Part of a small language model's weights.
Size: 11 layers, width 128, 2 heads of 64, vocabulary 2048, 2.7M parameters.
Architecture: rotary positions, biases, attention and MLP in parallel.
Training: 109M tokens, 3500 steps.
Each number is 128 + 32 x the weight over the matrix's rms, rounded and kept within 0 to 255. Layers, rows and columns count from 0. Numbers have three digits each.

# layer 4 MLP up, 512x128, rms 0.21, rows 481-511, columns 0-127
164076121089133183106186097144132126148121080112131129126127114091123169086171152160120108099138139131170115065165098121117140108104074120123142122116179118115101093124108157179161121099105117091108166107135145149088120115136118144097133133104145161144173140103146149163142101187044121090120147117100098152165176125063169124120136102115116135119171084150156145146143116112099120064148
128134122081072178117142171121222128057077145175131058135155132119176149090125145158152109168194145054131143106131135164075120081169097127142159138080081150143116146122080111161155103049155181173092165167117104123116085117121123114138158112141140161148131151067127101140173195155163089131210186172163137143170119171112133108124120122098095164111132119170107081072163138131169140083123
155106096181176101137095143171172112170189121159133101179111165116115116117117104124117121153123076105126146141200137171153171191156094104137100170133140082152093160137146108072119077167115059122090142157160126165126121189134132110069140157117150166175164115175103161155126100115080098108097097118130138123104135061150169110133060126106137151122155109119121202130143092134149151131162
178120080088172131164137108108083138143151095158039177106165112148154068104141089153198106156152143147101189091080104103143144109128142121100115134088112112131151145116143121189136119164130073131142108119102162132160177094141145143100160142162104138095180129108120133116112157086159105066100115151142076073091144205096148186152115164129152140134129152138129130110096110112159133135105
173103132150175167136130127087110087143134130120136141194092140214135128083139074168125090075182133115160176167126149150133125139186144075125159098078126118128147125086141129131106094160139093176087155120048129114119156185116080114066145141107169157120126123165107131110162117100094123108116167152083147096189110178215106181077188089100074122088186112078102116166181071150131154133175
153153097120117107156163101156146128121075192103173148150103161094114094153163135181101170150096125178128076112142103200139085048135036141120142162094110167106116187175172120176161160158096105134100115136131106134159165105123140143122179114115103112188128155138128149140149130130097116116144125175129138136150164149162132114175105140169133108088133121110096097109158128106095140079161
136151205085154148143105112132149142101153092133096136134128135125145109120156052173142109167185099137133162084105129143058133114121066129084183121062148105080134130167095083106154084121141121156141099101148146141096104124085207146105077091167140112147151130133111080128142143141155160120121079064127122079124115160143152076123154103139177135118149136167090107097158132159098171191091
111088103114110079172178146135099130153138151143097106121121152131113155186101115137092128133080119154085133121146119143110135120118142098166138094210160163179133128081112137111137153091147155101111148180151094115137121115131123127102086135096121115144138125095046100169135090128144092104139157148146142143161152129102109113066128118164188099094112104056160142151170117081100107128141
153126118111118084104205089100132115100109155127144165072082089166189082139126140115111079100139173149082142083166121125123141154139119154107134202104127136141160113130159107090108079114036130136166155167169088147110154122154173120110154137126112129114115111165080040168133164134167152141105134122135122127081107174132144177150117100204129154159084097083160211048108124063147185156171
085117073170110063120103109163067097086048149152128107043108088125146104123134140053153093145239132162135140112144159191118103116162081100111163145131177085173109171120132146171139154146113119089149152119154129158122134145136110145165092139124100117114081137177127126163148148139117086100159108218114129201156112110109207157130166169193150142124133211129094184124121112174179064117136
100090155138131144152118128098164109147159082154139114101159061121137153176159101152160112115167110121133112093095115150097166092132091117089128113134165145102135114094128113085156136161159092119100104154128117133094101123172125159123139160112112128124042108115168171144117129102107149112091129122091126134103064121152103160146107120139119157086135136081159140148101094156102115130122
109141146054127112144102109149088190094148105078149171166141105145187110110159174066073164189125121152105170149157194154137124099113165143134140128129068075178106147118096142110065124109121139158166089112109161097117132094151139072107117111108156161153138144124123158102114107176132124144102106131130104081139100145172129173129143105105128156196133069155092178135146173116109101149147
080156135132137092148115055164115094159130139120143128161178154076138123108130157135089134109166161147144181101116157158095176133141099115135117145093109085151092105057095118129123098077166131186153128106148139157148100109165059145144146177159110175152104200100172145111151087144091104142072093146172082147167133088169151170084118078160103103094157102064203125150168207143083118115084
149123146121208105162098136095162068167084111122113152096100104148143051174180107176131114137168106100123125136125136075111120138124176157140163119105133116147139140095144117100139077143172155152105161108086135164086106184093056134143117132112106128126150097121138053123203085162129110111137184097130075187115136145191112111085120123092159126094112095194153151162144129127138143127142
101129116155128098099143101109137134154127097089112085138172176100148138111083171103118114095124093157110116173170083131074147156136134164141137121124166096104101111128078156125137156172183152087126148108203097131101106109170238154141080150166111126142049113132090114128099137107150117119137104100174121104157136183151145102148105096146168135118124138180178200104137086124095136160057
121096145132096074188131180144101100139165086142182126136152109176107131098180144160127163093159103096123084127124139139113120116095159148072091144159145127074176081136100101054120171129106113108089162133144083058127120081107134124151193103065115127109161089084152137106141138124114115074074183106143134065173122116152107078136160134052145128130216225162150092070108107218111140182171
148184126148092115096140160138092170110137162130151157207109118111149192195127169168152124171105135133111143191150184159073152129062127132131116089132095139166078131179121119091118158115142100169160081125139104139065138170127131136189196162092144129095086121125097174113088152135105144122098149138107111117176098087140145148121133099124092089161112149090085148097161129087075120151093
111188090068196181084130184185146097200113088106116128183098114112077193120121183109129124138134142116168162158182090108164109131121084149154097121107120164120112136035151113080103112128159102095159051113167175138164150169112065100142158168088134122107104143148178152171106099128079124117132097129127095093174161119166100118121090122084155135136154147150087149122182105134097111079152
099135210151081077144120114081111140188163131100164154144134156123148113146127154099178086162128150141131147161125127167083134114096113114094100123114096100088145139141121167111142080061118111146150119168128080115122089111146158151184107092153123131137132096135118145100123125111151115128124136166179105120129171122087125172196100153162170099167088145111150119162104076105103097095165
106088142125108128163103112106161112174178136178060113156067103183176145087116116134134106156113142097108184139149168170182112147162147097143080087158151154139130110104099090145149165118106061094135085135109067085109149137122124107120093089101180130144122134166156119092090146164207176064132152102139088096141150083141130119130103137102161117113053096101148150122117124154113144089125
141166106138128069163116113079118126146181181095144161134060111164102077125083099166148072116129088183136159167099169136163099155163096160077138151114145105061100120191077048133164080118179139125142164154107119182128134127193141160125136187153188107162164092117116120152114063112165103067095100096144129012062088104083155111171188178119099130092161087151171095099115091132079121089152
116104129099169110193121175129163142144081129166118142092143137186130139105141171147057136163146143146095103196149121171119167113134096130165146170180140160150174092134176115119141078119134082138104131167107138200113110194129149169124052078171153107104086075104115180106106137180124148131161135110144092108170104159180083116075038165158119160140138169073129124161131146134122089114145
069189112128120096122077147101152136094151140145149118138111108130137125067160126165122118117155135124133193098145131136112117108169120151133190168134068110107145130081114128098117153081061128103134141168122104147109179139077175132093088140177126201140114103085124132117116111165184084181109104156128172174123136121183148150098150136041193105183095111120131105097130092120151088134175
126129126151120094159176154200107137117096162094115151171110093094093085166090115114138129119095103127105153172163112097112117089089182113141116091130175162089114072106128134187132160119122137117151108181157156096097097113076106146147133096142155133093107058171086205169128118088161157160122175089116136145164194125130110191131131113158149084180157189069140154128139159151140127107106
067142123125137170162076077119189154134100153119121146146144093140118122092128115151131158149138116161109129159199118116168096041113146154116186158129146128153112138097073142169113055165120130131168075103088122159097130098117094180149120145114122092163184125113150134139109184132124141083143145124116129126146157138114086066115112165111159122102104089187105131159132139110132103105164
130217083161111092135120076081161086154150149105098148105085087139139133141112152150129103189146120140131178061171113145141156108112176165102082102153121125166134120126135169089149187089107113151076153184101062112125112102098141076127136085188144201151105109117159166136116106162107147127136120124131153143124110090078114119198126153162140109134128100085188100094114158134166107095091
113137115100087095113126184187102166123114164180117158103091114121172168089112098152142155157141120051136185136162096162159141148092117133072120136128111107151089135101104097208124178113130145184143126097112185125069117129122133092129194071087125109149162090107139125108081121145196157085076163100155064157133168128060109070155187101083166128106143073133131161132109120128111113094103
114077093090129142148129106135106170124098168122129132092157104123147104132077165194116092130085105124109074149090142148073170123156208169099186161132101131090078149115163071190159141098152158155172161134145108143128154125138093122126047130113151189115118067089088152158131149122078163142154113098143147144149145154158113149116168137135143134133115147106127127113143138134154101127188
163142049119086126136154070110171108156136114092141123149112116145172133126084098120136147106121155156134140111117124138156063138150123116129159118137120099169128153114088143142120165124075067116160101156143159122104105160124095149107132155132092084172128094082083109140127140091174145119099112132157075131142131122117133154144131103140226147088092162143110098134090088180141098081126
105194136108140085155180127123149101060088138110179156099137152118167095175142111110131136121174098075159180116132116202122134119141157164134131142100067210133140103134153132138141128113120123124149110109138087124193119127184121101064053113177120128161121174137129156146138061105167094083164070200119154151087104152119147126148132170124119157143130111069181136165114130131157172088094
106143115128206078132125114127128119094130103144104146147116141105129092145137217092156141073142175143106150114089127096098107110202131110104166128136079139070130103143084141161132153127143114179109146171143120148157146155178134102128189133114073162110100149134130125134131114081128093130119100119172176088158082162182081135154147152109104088212083144162121143112112152167124110146097